{
  "n_layer": 14,
  "d_model": 320,
  "n_head": 5,
  "n_kv_head": 1,
  "head_dim": 64,
  "d_mlp": 1280,
  "vocab_size": 23529,
  "activation": "gelu",
  "norm": "layernorm",
  "norm_place": "pre",
  "norm_eps": 1e-05,
  "positions": "learned",
  "qk_norm": true,
  "attn_scale": 0.125,
  "bias": "none",
  "tie_embeddings": true,
  "parallel_block": false,
  "init": "trunc",
  "init_std_qkv": 0.0231,
  "init_std_o": 0.00437,
  "init_std_up": 0.0231,
  "init_std_down": 0.00218,
  "optimizer": "soap_variant",
  "lr": 0.00394,
  "beta1": 0.95,
  "beta2": 0.99,
  "weight_decay": 0.12,
  "lr_head": 0.0144,
  "warmup_steps": 109,
  "schedule": "wsd",
  "decay_fraction": 0.775,
  "decay_shape": "linear",
  "final_lr_fraction": 0.0,
  "batch_tokens": 131072,
  "seq_len": 512,
  "doc_mask": true,
  "train_tokens": 459200000,
  "steps": 3504,
  "dataset": "wikipedia_en"
}
Each number is 500 + 25 x the weight over its row's rms, rounded and kept within 0 to 999. Layers, rows and columns count from 0. Numbers have three digits each. The size before them is the row's rms in percent of the matrix's.

# layer 5 MLP down (transposed), 1280x320, rms 0.1, rows 675-761, columns 160-239
099:447523490508485520480496516523525515518496457539494506486538493494495560528524507487503513496489479493474485492510519491504528498541529522502491540456490519495524515543497467578478494516501549497494470469464513495510503489494485497460506517
097:507503431528479483471481505484518500510502469492498502482488507524488489483470523490548498479546521484504511490524477532526479472517497478500439473510448515495539536488483476514502492488515453517515490499474510503525509513537488513562515535
110:507518482463515509514472534466505517491527481522505487497508511570494520499504520482529513551486502453551483517486502473467478500472488494543499501460555492445499491482546542538525449508492496509455524472500509544536483511521457462527521528
099:472506539513469492482505540503500517498483490478475488474518536489514517493509453505467520525443535526510489534484447519518512511540506467478502491517516508485505460486478431523475527513517525503488504496485511500517537484523515492489457509
100:523473518460477514513492518494508491502494498507508534545493507515508484502475477492522516518501515522476520515504475515520468546479447486471487473530505513506481506536492471473508495500444517496500509433522464497517499455549443517517536495
089:489516506550475507529494493543464483519482482543464504492499525488527495441487485503490503499459441510480510495500502501515531512508512499490551494540473493515503484504476495509468485512498479513522471487523545512460510457503479502519469462
104:485486489503459501496501497496516460454539500519474511428505531518521477550500498487482481503520532477544470471498479475504521505501506531513528536514500482490556482471543445502492506539449476509523512486518440510538451490532513533486481496
098:537506439505501528517455475488497502507452510495498484512541520524494515502498486472486509521513530470503516501545498483500471471511525495505524487517475531501545508472513539529470502548498501504444481492544513496499490497500494510465457435
102:490518489514533465481510551490508486542533468525519475515523468521513503486485511503512521489535532535481478495512466507540522482518551481505479475539489514507515501536496517543446540517512483493484521451482526508507506527523509499510528450
091:477499495526536540504514514493509492536514503471483493488504489498476478466506470509509505532488471507508539505500510498503528510500499480570503462472521491475528474553504490537479478485533480510481498469521465521446508494517499491493473452
104:471455498486512523455539469490480473510510500466445469522518511518515509475445514442504494514502503505452545532571504502486513499504493522498462467484516518532499527568498484525508523544489518512455550461506503494489446515501520475507512513
108:472498488507449493462503497469477504523510488501498548473499497499512523507501508513471480528467495500515496497498495507545525470535515519489474517466512520508465538521492501514492512499455521474492492475481501487497486526523494483494493500
091:514491504528488498548498509504517483463524524508514547550488508504454486515451507507490489520511497496473497448512526462481474500478554498500535513437520518495496519513438457519490474488514509457499514529525523472517539519501490515490543501
103:486504477494484481537475489511466496469504508518521498506499511511504523485509525519545502512499468485479504498473523535475475494482457468529473489502537493529539504499498460476467533476496490472523488435479493486465548483468509501508512513
102:499521494474509516498511482530489528475521500481512488483498483484503547488479501466511503480511435557477496526507496506509490504500443504522487533469478512565493535573491504450497516489523495460498563524561483489522506511510485520464456517
106:450483531523491479474546520477521487527555495552507533494516526505506482529495492477507502503502478483522502499538459470505493506503515475493523471509531523523482492490441481516495520476543530453499517468471515547507545536477512501520526500
092:511485557535514491456489519506541491516485507541530492468496492496503493502527526560465467503494458539469508510493552511508514535497504505454529489537468524508523503495498492463555494505525542486515506489505488509524516501494531440522464417
096:526497539484560447515480492539473505505491489490470528492459517544463490500506492496490503512483469492505466477490532504474536448477497508516483525496528506514454516514503492490474510496497492536475485515538492479490483488487526531508502530
095:480504471540447519472499452482531506498518499531449544493530459510446521483498514509479522505458476459531502498503524515557493459486489482516508469507522506476529498504511507488510503452478499512500495448452517491520507516490505472477488506
110:494510455479508493499512524531503523527502516523488497462563563527506500512512489522537504506505486488489517537491496499494489539469498459505540481477492501485508489489504504520494481546517499509503480468482465534503508491480509498511483488
115:497521494570489489455501491505506495505535526495520472509495460439516478465463472511490497474517483486471498498478450509564467483531514484509501493499507487473516503505508449504505483502499489491534479480498518520505572517468496492527516517
104:469494486465485542496502499512498521466456504445484528467500514459515514468511498559500529519489478540510536478475502514467506476498483519529479512491474531487506496489530543476512473496511523461529513506497458488516514472527470495453501483
105:537494503513459540510515458521514505470496486538460520516488493479524525581517458545543486506517486548534482530509478467494492474475501491529492481495510505495513527520502466520509551506507513503509513476465501466494465514461495495499470507
102:479507463458506488466538475515472530527507484442542492491491515519528492466515527511512510430528454507509508478468505527488513457513486548556493519485527506540456496516542534506509528466496527513442457424482483481482506510529462512514517489
092:491501491520507532464528480569481499495538528513504575506474492526505535506486465463490457475472472487532512491531515494524535496443490523496473535540538482526463541494470513518491490499495507490516490502509518472488536489528521536500492501
093:497491506494504547546528472507467540493492471553525447533526540457505493519503497499508474516516500496523522550499486455471500513500524511487491495492485520477515476466497491483496482527496468457474476520484513499522481470523446519549511524
094:489512533489548496490511474498531474501503547492492526498502506483492541526509485501457486480512539492461459520459529521519517511524490483489523522476511500486513499469448525494486489499526508518494511533478500530477508535465490461483551518
098:506473490509520523477528552535515505536540496518535485510524502515471540532468490511508478516523505463539468518530466478478507486489500495504454454473502455504503495496503534501432521506472513459481521450515458515470508511545494490498514481
081:533493527529535510534510521474515500531478490472495510468541505482503539488496467528500448499463531485528512540499528523514480474508500526527488528523484528522495542484461515527486502508500435509482469494497521504462493499528492521506502441
105:489487506502509551507507508461543489516480549516470491513465443493458507450466514551473445547529465531483493488472530455536533517551491517512559511494518518475511548489483464479509518515513490464451493516534492544526526530491486495539530432
103:522472517497504524511498547504473516511504449492489499508493485482450517537551451490516462471478512514506528519514504496488491450525490517472503506518497489504552514489526458515550475451445500507489499466516449500509420489533473488522514482
093:484507526496478512521520511468507484523482465498473527477535530511550513508471544517494515506538500534558509440495528494486486472511541519504514513497511507482493522520558472527509536461501511457483490507547496515509496495489526492470512498
105:501504496485511494517527514498475527481498483507529470502459518531483485496507509515517521489470447474498542457505509494557515529474516476510469488478480502462491490477481458484513517462521502516489488565491517512512519500501516520486508507
101:522499529510505447503504503501512490530503458522505492509480480529519516503509499488497568491519524527499461538497503480517496486552508526520547538480505464511516549469498501533500489500479534478511500520493510520461512525500497462491486541
103:481499488548543480483498440486548499537533487523500520502489472502495470482512529481467468525477530509503493480510492535514507483484522534487479518505484483514555493471517435495538515493496474520493502515462512475497502491459518489510511503
097:527450511484515501498545517494502474488502512537526515512514475503526505532508497539517491514455460555534508507480471507491487485509546473504451502497518488500483504512450513458495532530512508465512471486473486491471548455517479540506473486
096:482531500475450483540477469486458460486532495523518535490458431498525572483488496523481521546513494529507489488509494514503483552480507494493493559487484475486513521507511528523480503505524473550552494499507465475465538505521516460510485498
112:510499507486554516482448519483539489470470532498490520513483454489483456509483466497514509504535479526475446522505541462507501516503507490421498492521507500505534489504469513451533490544517497467507479472558495446525498472487475492506500474
107:531499466491451496526491490487539491473517487485520479483527491518476471502476505523478504526519507504475461507491528495520496457451508479517547559478480504488512521514492456494506505480524505522513503512500497465487505489462498523467490486
101:490486468523494520500479534504503453496527495478490510486528482472566514499492465487514478484544492515545501520511474520491558494536528505458517504526480533575524530480478521487485518504496524512488514510466513480501514538504509509521475487
094:512518494467483464487524543518507512524494432502496500505513485513499512504498470466486494491492478486482505495521500537526524464528507531565486526496491534504523509513487491507482492528478499490524542517566500519499508525485469495497493476
104:463454475502446495491519470534495543446481493532498479522534499518519470511538451516481526497505513511530540541438527481540498510476485456528481525492514478576473515481485519453501509499510479475500508477496488489469490511500456510480483501
087:480474487484509467540521472499480491508523523492497561469527504479509503465479534573488488511528503525529510516505509510502492522506532553537529499508528508551456512437512519507474511480493541492450444511515519486495501561496490470535485461
108:476506514520493514487479499492515552508511485505486487456557511446469493488441500507495524483491517460489555524491515490559513483520497517539506487517475480567484509499556508544457491535493552492433481485497490539478499512498539508509491524
108:510457477520508449471513514493513554541495506519506499540467489525499471514500477525486460547522446478498509527512504521478544531468502573501490485497437484478531496491476515479530526498545508487544509485483463518510454493514494460483469505
090:510452516491515500520526467522455508495452503510500478465475467462497527432512478497510459532526471495487513516504527517459479510470472473495535475472495497480512496474510464521518490529550527524557475500493537501481515488501491501506484479
101:490512547494527485489472515485496489516484509504485511501490467496456525501544472518491518489501481491497494484470493509531463485483522477514474500495511474531540502524488471476536504515460498550506505592496498478486436501503529524537493536
101:515513504471478446507479488554502503488492553466499505460520508425514529474496499541532522469497522478497501530516519494515459515558497473526502481520483492543515455456458464548491487482498499522516527481464488510477539480515523504473493540
101:482489512506467479527493526521493494481531545491483542549481508515480455478493482489499539546521540535487477470505529491501537515486471472457477497461515483539511529489479505527479476498472517569526514459490488491503527491473489500468494506
101:484507487469538474531540518484561503528477535487451499507499485521493532488495520496521487467540526533523489535496490508503497553490499544523529492503541466462509476436475503526483498507501505523457560503501498505483533507494485509536467557
093:509474558470471490521546481517515500482498540479462463521511487535478506513486529478510447490505504461518511456506512524493566519484510508505525518517420505533478458475480480503469484483495497502507520486487519469513540523520498457500459482
124:483500479517486549507493530468485482519526483522495506534485498485485508509465480474537485472470485497473490420530490493460487469463536523520490442473524483505528508505504523456497464498473470508539557522536554500469550485518501500523449536
086:532549513510557473513518505502492515482468511524511501530475473522505481465497475488504524479519469490488486511527504512512498489535557541472496486498506511450479469519477509493526498484525489475449532503485488488436499532482509523503495484
110:484505527524505539541494502522493526483490456494517565467452533511524536488542509471517500544474485540525468508488482469543500500517532482496489475484511478484501430516512502491446542509504498480482500497484467531483535522494524474498474467
105:492500538491466458497504514505479495515512488474488514531498508554460466524544513524509486542497514512475526513502530469501458513443478479518488513542525462510464487512468484527483482511461501513484495552510511494480510513462512486504506484
095:494483491475470474524469481485524447549465511487487497479483534474501514489452521493533462528463515496507478472528487508509521479491527494531490502523521488487539501515458530563493511492487450473528509484516476492516526499481531522544522483
110:514532481532489476544534487509511465493561547496489533499525514547501495439512474509529520507471526451484569486448496443466521513490502448501503511535520492466498541491497525509457483493450537528482468498479501522517494499511517552517535502
108:483496524492527526488508496489476474458499498479480462515494504507491467502496522487473541481493484556493472511467480487455472523504496470486503458482524473488481537521537521536540471510495495480477492499499482553476490444487516524528475478
105:508517455468517534514517530512520517511520514477493501475493514486517530475489520530525487474460550496479543511525488500485455507478497524523529513513454466500486502502525495544517464537475536523486483443504510514478518477501487432520458519
104:526499512551507507547485508536527487521490531497536480482523489471524489500566499471491500475503483502478503489518491495499512478527489469486521502512531514500483508501500487521452491496506487491489526552506525491503509512481504501487554441
096:497478487522498513499531500531490456502518487520500476496507495492477504511492532509508481557488521536498480482504492534497523523467499506518506507497496528502507512513486518465543435448484502513502472510487502516542493486503472509489491513
124:499536509507438485507458513450519494481512489512492544441492486531488509488479483522498509505508503506490504530516493457528515494538533537494492512496488459507527471535441499517495502541516468519520527499540506541528490519465474491465495524
102:500510480494482526443497477483520477464498489510492521486511448478486473501502530505578465507488489514480489509501467503450497475507485516482509474485479501475498488484505497474492505511475469493494481462508504466505485537501544496479521498
095:506506531490507495506516555490496507524497508498464506508460492449493514495494467510520501496496537484464506491490446463505514461505517531538487457502506510463507515530448551472474499526470451498461471498488535527491495493502506525500500452
092:507492543533507482485519554509491498504512477470496493527503499530544513477490489518500503531523504495470493476502485578513520538505520533504472462481462507496544503534463468495526523488501482539468540489542521473517522507448495497506483479
119:515541446476451489506509412507498492503511489463514481475499427468524459494497496450533515484509510495520527444517522524513491512485554498506515458483506501546473504525551492478483513506473480460510473502505520500486495514466495464484474460
095:517513490500531452508506460495509490495502481502522493520473513558493543455444485519483478519482527526484536480497533471514536535559478482498499510466539497498509524530468501532440486546473515478479460511495507509545486501537507465454488474
113:513512465468546488498501505555490485496526514515462457477485486526459497485488477506505481499490438517549522501484503523517495489509524479471564495495498489474513490500453526497520523500492492513498471525476513499493488526522534505474492548
096:485504496502491552488554517510498480470513476495493508472512521476514537520488516464538501488508481493511499487502479508508519519529510528545507483495546508518469525565522474507494518460452478493521508477483476521494513477475521483491494479
101:535509509497479486475498448485540462499517492461535502514481474483518487554547524509511454502507463516458438486460475473519514462534576489553473456488506543558551506519492519512514519480530478453488504480476475500468538494489499503510489544
101:505479442513493502529522487538484501504509461516499494502536514485502479483518547502520512534506503509480501481495443511509478453500526479476521457475473531496523524515530528480489433505441529492509508470517501509486466506500515494514510474
095:506511468448528531510486502481498472469503498494477495502503503502518481498533529485520465501500522540485492518492493507516531542523487459532519519495498547512437475480487514476499516470498509493499523520468497516437472499478509479486465479
097:491511522510533491529473490521452543527486536503476521529511501466475479510489492499506528520537513488505525494479495532506476523553526480479516541469525548497539497482525526496485501482510517489529481464537459473496574530533507525485509527
096:490517531465506473492481502515567480486479521534483484513468481498533478484500543522487525502463481511510483471467476525487490521502476491521495516523577492498467468499504519486471527492492485516484508514523481495499482512515457477504539500
101:512476503533459459495483505494521481484503517459558518524534446536516491508500546521527482488515540512450475500490475489476463503539486464475535535535503448510489480525530460521490491506537545496496534488515497550531541469511529463484537558
098:480478508467529490473490479517503476508489516468445504504457485502507520498502506507498474467525495529497458489486498514503529507530543512482490487514554540502501505537449451482495505432531505469509488501537511515499538507482501513455526463
097:480505503487483508501533494486497544518501511505499506530483523492480459460499475488515442527473473496471530498458530458473518468524491503475523460514469519479501535454494464512485520513494492485462502495512515501537533513462557468501548495
097:499453530543515542511515517527538512532489484462475478500462468515533478476532472541526460504525529517518517523521495501496506477437531463502487501449491471506472462493464489490520519538485499479537488501490535495505516494516466500489451480
098:480464574515479483498520530482545536485502494474457486487510509460528454483540522492511503483482459520476460414497481530477530519466488499458498518534552500424518508534497469514503529517480499561523469504503497515492475497475484450508503473
099:545487495508452510478472509518488514527557473552552468502522510513514491528493521468496486515482468511499508481486502536473479490539482499478473516539470496533496549464546493465511499486497476504495505502478489535500530494454458491499495485
103:525486486501535510490521479458510506518500536475486502484481467509487498482499533525474494511470521474487493545499514523480479441491528540491498501493461533500531497498482451527499491519488450495470483460495465519481491520521508494521531479
110:507475505474508500501490455507468511480508500562516523490519507513514502471510496501466480481500493475507483531443498484481510438492495509476496521543486509532475472482539459496537491491493461522506556517500536465454511485508522514482465492
104:514476517503488498479502503529545496502507474505489511506443485507543516503529457485468495491518472493545505446516501508511547480512469488458479475523513487537480471454444478496526549452528530537472485537471460483519522531495466494503440524
096:520494490496501467478513525555472534534461489480515483513527497539458507507448481464565468521494498508513497519493464504484541485512491499508505506459533481473502491525513525490500472502514494512497507572499476528531525466536482510514498467
096:499498522489519505456529493515477486469522441486488477480478497449483484533492502546483466506493481512507526515483493551474504579521533486475470508528470512536476515490464504464515495459491512498531480488492477481538520530537473467480450507
109:480454505519488501465534489503548500494560499493492512532492525509529498490514498463505514523512551495526531476511463499511483510473531521464522559545494525469484527462520507460490502471480513516479554443472481516505510504454468526521467509
093:477498491515475470479449480509507492508518499478512444510525458504498471553477466472515479527514477569521523478461501511464520482506515514531487558482525521528464521519486499501490481494495480493496519494543470484467566520513526506496455424
# layer 5 MLP up, 1280x320, rms 0.111, rows 676-761, columns 160-239
096:514483506495483525480494493476535536498500490540515506508511469511508500518514490502471474495446501481523508508490476520494482501501524488440496516432516485523457488528478533502505486523495501491497496501523516479479523500518514505479486470
106:501499490522456481450469514496494500530495481540490487510495502500511517474470478489468486514478513481500487496530447522515511524493507494485459455480506456446517474487502513490439571505495482455483496547476531468487501531497520482543495532
099:502538522475513508487543488526562506503519502485475504519509484486484471541546493493490528528509484496498561505553485523495464480534494487534504510455502505504469478470499487520513484501481499501500492491474517429473466487489501506484472533
097:517493500513498536521502492478496542495466500480473529494498534474480475518496493513524497514490479466506483490446507514513434494495497490493448513479510513504457520490482526502502533486527559484525515471531483484469519521486478486510500516
111:535466535480482506499513473478499509531498500437500509522476459474466511500524530507488499503490437516584514523474510491483465471474475519531436519440524466530489514519501514504469502468515492503452489541494499481539527527481535492520494510
097:484490523497519465526450535484473483512472511510481456480499494502565517541483541489487507495517532481507472484496546558487504472545438521503532507518487476525457476475530510468494522497496471474508479523511513483500453524499528506524482465
094:509509440541499510519507491505521512495512527520509516501546536491520534518518524458512490505469470541516494529448498487481504539498525503474490493490482466498438481524498505489544518483498525473507504516496469478497561512527517465548529485
124:504585523471488490510511517523517463501476479489456481493501536470442531494479513512504477510505460491511529541501530518510559491498485472465513477516465489535462495517492527504489454497526502513487481506493458480518482517509490484514450537
090:543529495488476480510518497485500523547511519490487514479525533496535476486506485520440533498471489499480518534480488479508492543532479499531494529523466476465482521507488476535516503471514507507496488518486500510511469557510509461481535496
098:508489492457518519437521497536469503512479526489511495482507474487545489462498482510479540515481518503507508466488512525473511488482516488509511548476484476490487517463536485513501512503503514545504511483494509504507527513528496466527522483
099:514497517489517467519497468522475517479503490505498564523526497505471509472525480507504510500513483508452494528528463543529544501512487545463517519479487528527462469495489448525470492523493481496491515505496482462536467516487479477502495533
097:511483459557519475492467489482453490509514465475487499495523513496515501517485467544521510526480512469495522523521494516486472443511504493531480537507505451529467501524547531464522488503442537538511457478518509492517488482465519495494512510
092:493538518542492478521503508495484514497546504493466477503505534509505478480503517494544509518480491490517528512526523499473487491481466470527509478467478452479483510491509465549496523486532510514508514493500500431524514515522527478496481463
099:474483494539479495481492542504489503533471486514442536448519524470484528511496499536494534520496480498506536507488521502485521515483532523484517533524487527497523502528482525460519531502525507474512474500501495539474503505465532499523492502
121:485474514514516526476495482481508531513509505489485474491492476505532493471505525499518507489508504506538571470549484543475479476492478456470503484477531503455450468545502482516496505504551515483453470530465505520514482523504501510504536518
089:510508524492515484515475505504498541491507495463544545536455522482496504485492531493498480478513528499529485493505467511465477525463498501515467509494438555513515508518495535501505474495500491542530480510497504454475524493510481510506468533
089:493480522493474512513518462488502508492521502474499564484517491519475530479466492449508529538429472523480484463516517487455483528513503470472481543513451459516512487505533525545495530495505481543510523536501526497495483492481481454514485494
090:533504481489507485524477505511459525465489497483491526483486461485490547515512478476445516488545515493497514527490484496516500502515443510496520508504523506446528485481548530515480487540495549484528555505485520467516496527499487505486487485
101:487567491489497491498476508487469509531492522495506483496516487482568473527476498498542489473494525496458489526456522532487491519504471491549530506505511508531554481510522490477499492510520518528516490522561474443497539469487494482493520485
112:518512483536480491502475450511538515515529518498497496446482493519508511504481490492518514485534535475517513495510510509513502525512487495537501499481527503494485495470491451470506483506476516528531477472487462456524496497512496560535497490
098:504559521498542517529504512461515531466510493470452515516530500491485506527498501484489494519488473472488480510523497512489482500475491486507486477443518537507462511488518547524495515529548484516539535504431506465523495512517465477524498471
098:519524530467519555495495488482510503486489457480495458507521497540540462523526513502543471504476469499484485532501484511489514474496529485493504509461508467494501503520471503503476491516540486490494494537513529459484462505502489502517471515
099:514497485497476454500509491516446501512495498456466489499518487522516517489457495474519539460505540485513494491490506509484505491504536453515491522511469540467483523488465495487504523514509528512501465503491472467491524526494467509502495529
091:499471487465494539473462504461514507508491509498498499475516524538493522501503495480464521546492478472485489524486496480524492502485460548566477519533512474485446464504510472537488511501460526495524493482506514522489471473455463546477503465
098:498482503525460438478524464492483468480561556493513507503474522522500524539543491529509540518531505497518487481473508453473521463506509492453525538482489452462498473474452508529482492482519519501497488473526509516491458531464489504511472523
091:500517528497492508481494533485498527480490510495511488541545526452472522472537533520518536489481489510511496492494452527520464517521470488490503519546477494456478527479508497513523467503531499527573508521530540513482465478473494443533469511
095:489542507496491487524539479537449489516489513554485500566497554487484515499492487499478503520477527449506469504494468481524515503497491486527503510506502512504517477469503489503480517434473490470473544497500507492467513531505495474461496471
092:517510529528486513505455514548492502506482491462486460493478543524499506485511492472475519467496482491478506479507484497514517534478509472513527528497479464486566509476516508502521503525472514487518478532475503482510491486515517484526495477
099:516457495472474532537489481567478485471444532485465479458473498509486490489488546455488531478519496489472522483497518505509491526552479531452509506498498466521515499499502473474507520513485529503503492483491529451484502484490529534479504456
097:527503495483454487530548486514490482509491477496454523506504518463501520502483472494478503492483485474502504495522535516490507490495553478510467512499472467508514529551499464464502497521535466496524496511482514527510500465501468472486517514
102:531522516480465489472472507512520514465535510522475499531534459543488497518476495547485517479529451488528478476517479509516474471455498498532499530420471509461480495501477510496530451474492500507484499473478506506530488483524507509519464534
106:479469495519495515557479530480453510509483488461478472501487508461500469514528485508481476528556515516517499538490502502521452519493528536523485496451474487474474538488487529531535514492499510469524508496481535464495494518431481452508514483
101:496513477526500464524530477490525495507490461519474476548478503499548499537491510508515494543492494506521528473519478503494467520496482509511456470499458486471522494543508494514477500505519458538491498483499479488451504496495510529486471484
100:510503491493505488492493520481516457547466485527510507540509507426469496486531518500514470518557509527506496507514483524495497541448501512487527472486510511514489518512521488427506517496527505494500528439525470479498448512541498515498500499
098:509521471499494502489504490474551533480507515463454503526485503462465485435473505521465470469537540536500514504441478502505470501461506468545496470526456506488493525512511517535489478487536496488539497526481478500523485450475501495509508470
095:480510493509494516477482490544560492515497487505526534541515517495535524548512467491496501502469500462510507516504487502506469507508510533519455509492513475517544536472537507519479522502496504507464480518512454492488499471469522474522466488
114:477519515501527459483475505480510513543504498491530500453515487504518500486527554518521474478509499461466494506505481490515495476524487491486506511441512471470503497450457476498495497497456511505484541496496481470498498442466519523495518552
108:522479500500484491495507476515521492498491478519474528500533538530479523505538504479518535492510501512470527486475525472495475518509542517500467520490497450476480487481442448527490484490526476512516488515518493522506478482528518512548525495
096:492491481473476540480529496494492504517518524525508542496473513513530478475499522510543505533471508476494480509489499499498449508445461504513475473497461484493491486484496484465507522499508474507536490474486551499486524508480484524491515481
100:500484507501493519482456488517496545477573539547506504496504509496512531464451490492505512529550512500483520495491519558485494473541517476494468517507528510536493494498556490473490465473526530464527519525550507489476513495542526504516459477
099:506510491518488480462541518469515473542541519471512515460510519512467510452536514496516513518467484511474487528540508458496471516495519486492531500520458549519506471530505469467477498557509494510500530482480466508476493491510498543492456535
092:490582506505492489512502500498526515526486460520451551507507500503470534536472506499470489495491475530522517520503483521508555507493503499519427454517506474549518498499495493469484484491529511473523478528482545494533481534458467498504542528
101:529504458453506508448482497491506538478543508515545521472470510566534496538520477482546490506534494518546494554498490499515485511511536528513512487519482451482515526514499485466489517492483480468553478471469515488454491486495446525502508475
100:513470494486527487493547479510448487539519514457505533526491546534538495523509482495425505528471498514537511488511519519448478491520507515490513537483488518475470529484489492492530512485531523469504515488506522502475487493492488511554450504
089:484462470529472513507476469467462484478520524496508512470472520516493499522519517505476522478454468499460499511453482484454525511555502500487513520492446494497508502515499494534538506526483532547502531481506514493529475490496524506500496511
100:492446539473518525521497511523521521521495500522537518482527502530592498471508540444528519466523530465502514470498492520536510545484473521499484563504487531519508512474526519492516500503488508467532512518488481538503503475574484483499499449
107:468540509545529485476520489504540470503492492522532489504537554514535473491500521518492480479519529495479489521504513513513454548508488555509471515504534515483486514450530540451485501538514514458535518511500462509474452475477473517515446541
103:468545491517535471493519513514546504501483474474480486508534526499502501526500513504492479551527567502487464514493482485514499498517515544478483506571498497491538496462482488485481570526501480454489514506491501500485481461503498486495471497
102:514511514488497486460533526523507510530503464491480529515520505525451519498490430500421493460554513514496509480526471538550531491477512475465525451454505490508520487529477483457515514529481465503543493515472485496504489525480512452496499507
095:453544502516519480486503511476479510482480520518510533483508497513516487507491462529473508487519490499475488507455506515498483514514468501557530511504530491485544482521488489501498494540523513479497496547482474489496480499483521504552491486
113:500493488475467507486484453488507535517460477497504500463460526471500523537479536513465526464482516460502530530523494479530461505511501545551472475470454533549497476498483521516509475498508536479459506505498538519508486480497478474481448497
091:442529498501467509530544450462465490489499528478486543535535491494492513519486509508491499492516440487469516497493487501494484493495464524457539519445445516499515466503498489515539484471478532583490476504489538514508492518456513474505485494
091:534469503509475478504470468531518475520524438468497495487464511466452532500514464518527495479464490507475496455463520505500480486466551442472517501503502502520507491489514519493483513549494480515510517537533477501486503496499497498508484497
090:524495518542473493489466484517466537553517501489509514505532455509490493509472466488514484499523450506459499494521479532491502489480506548460520524508444463512513545484504530483471532505518494497537495512500420493549509486504472453536497506
097:506528437471521483530502507511483544516519500495512468452526502513510511494482495534478528492506493510504475496456489502509486499476486553485469546448474472543487512449485469548512498515517513517482545529487523557467467521539463450503489485
108:502517515534528519523507489500474565448465471473497509519505478468503466536539530503519497520510511506509467504484443523480489520548496500526501481477492508541452496496526531498554502527512516501531446486485490495448504479454535489469474542
101:503495500491508528470510477458517512500523558481538479511496467485506474517502479491520483519497509476535502480484484501481478497457469563486532438515483476480468502514492533483515500492514512493512491470507464485511515512520493541451498520
099:486503459476490483533533514522480473482474493523471536564491483484476508473514533481487532468500496515489497493511479490471504462522477507449513503485500484493533484512463475529561479511486477545525451507445495491485527509499509510506528469
094:517523505480523482489463503507516468469443539484498485559492524474468461475557514511472469486533519510484564478487516521513507504508507475525512542499531524503512475528559501440507526504481531493474498486510501478465514547497501519470494493
097:552510437487493512500542494508479514511512493460511449544528539483483501480536485515457511506440477502490521514494469499475484499467506527456486504491512494497510475502508522493486545507532499489452508540502492502474480554514535475522469525
118:497499469495504501508473519476512495501478496467500545487474521468503485494477489487464515533453521524500507499474508457519460470501492487497456476513502526489455508537528484474530516495481446466446512511477501554484511521509492506482497508
106:516496465532512505531479493509439499494531500512446522512486536514539468503500507481542509464478480485523483527486473475502480496527469489510500512500528475469503463506513515471489452522472482437521440565498487537493521502504483530501517473
101:491510472530474485501474495510486451495544526518503479503494473550523534488537491510460534505516471509497496440493491471531543522485492468487472510487464463529464514554534463498491495524497495529515547495486516504479523500539456495529509500
097:529505504529515423469516513479577471473511473473523456516553495496490476506524505499525537519491552553527480518491512456522490505499459511456476504498520489469504484497521532512508470526499527468489483515466498473455478467492486532519435489
105:515527535470466540491527481475500462491495542469482484467513487479542465522476498505487524477480521476526509481525540562473521491511514487488473496504467474507450491504539476478527487494471452475517539498511527535481553528525505515491512487
104:509505503478527530511469492509465487495498514491477473505485490496524487505530533522488487526496484520528473535487466500523500512445539489454474457492483511499489483549482539477520553474520497483499506525513484489531527507456545497497477533
104:494508511504524534460532524549491488522472492504511495544525488507483441499531485505489486516472487507481495487516480502497514496512491555497521517508486491549427495471516524506524517513508514514561481575492496486508501489490494507497500547
094:530490516460523514491533527512498505531534481550507559506503490484530522521489524468489549522496501445524465448469452540544469539478491523476540476498477512537504466459482501531506501578463517467461537503480503523467480504493537502570531499
097:484453471514483490484555538529498548535468559513537475530503502556476519459448518480502492490537496501517487485494480500485473496484536508435496492491542516510437499455471545477496501532524451502523532470521496508506496532483536511407526488
094:495521516510489505493477525467489493535505515519513473480527552492525491489504489503477518493473495460525482457483527517522476460523502552516528494438517515477533536496547485530478544518492508518551494510533492499513488516467472513521467530
106:514506487481495485515561488493464540556463546533529510502520500507508490515487480512469504534505501477522443502491483501492503464480519516470491489475468440489530543519503515480550476482542523512521451466537529501512510473507500499520450456
091:552491498519446527477475487501502491479486488475476512487482514495483484528452471507498487535516524533481505517499462437490459512470553479478473489544491520505513476486492538534524505504491505451527481503478507517523522475492536487461492506
095:500517499521521462518450562501503480518506477514537518525486538495510482465511486500515501488512454457489518556521482494489507440465510518523539525516503524484520513484510485503499499494525520533487515493500482522474452515505475516528477451
100:503477507471483479501482493467524458478503462501516495500500540528488502507517500501512493521492483476516520501476528500485498494460441462499471539497487461524511478491504471506519503530528501488501526518493511519540522493450497447560498470
129:512511503496523507506439480517523467515553515456518516516534480469529537502478506486519495489490500524482561508520467503493512500476499494472500555467501509482500462543532496476490566480520475465468507550474510469464467530504528521516469534
100:506530523520528540511489536505525524526493505526546457502526498516479465509506478520544526491487502514515491525536488527498464507500539505501488481518466536490459524492488461552519495517453523511524494481473504503471453512487453515489506474
092:527502505499487511486502503465491488531492508520469438546504498548493478506526486472506515479493498499465505506531480498502484464512483500509516503478519489536515520478492488535474484515499493524452526460486537461524505506549399485457554527
095:503520494500527461493492506503498454451507519515493519498514502519521531510511549479464506482474548509512492510463563530515515512538500517527518491538480440502473526488531467494507548455445507488550502521545492484526489472468520530441522496
096:470464536508466508497457512507503491527494478494505516511510554494506489540537495487544496498469514533471472538528492512511502514515458504496509533449527486491487476474513491480496510491501486486466534475516522448526458534496493458504513474
102:459541483478498498488506539512492515502522510508491496541525481518516517535494494479484501533496515503517536519445494479488535476446507497524518474509484478488497519573540457487485499508513520484512495486488527484462504474504519483516510517
095:505468531504467497490496530496492490524498525502508480490519482467531546561482485522457480495510490492498536499555492479529479505514492540406527457525490491488490513469501513494487485517492539471489501525456487530559503509570530520518538470
096:528474461506496477502485512508522515487499486512515488518494557512554510491451532542484503494489482453524520506488504507503499466502551562512496511495518494521507498534516494487503486502508540486484500523518514426517481479556440542514504522
100:529493508507496504508527505480475510486531485540512543513499501477519503507564510530480523485484476466495541504478525495557507466495519483501523478497453506483477523516493490501541514486494507521523489484487509494474500487479517524470472538
094:498492506552527499523475502499481479518522503514483518527555504536508485519451504537473540514494536481452504502506460509515532544518528465503472561503498504502527522469529445478519491504474491532548520485479498487449462514475509498483500466
101:527495502451525520507520533481528452528496510543532513515480509522506512448501494501473536456521508453498511487521515531491518469528519499506493493536475518477488523515495534510480503518449471518496494536480509497462491481546504496557536487
094:508504512494499463515526519497497499506514517504535477510497549494504503490507461498508544498473504500483488485481514457517508508488528455516513448488452516490479506476496460546520454523450516485458478496476519485512481526445550504531460527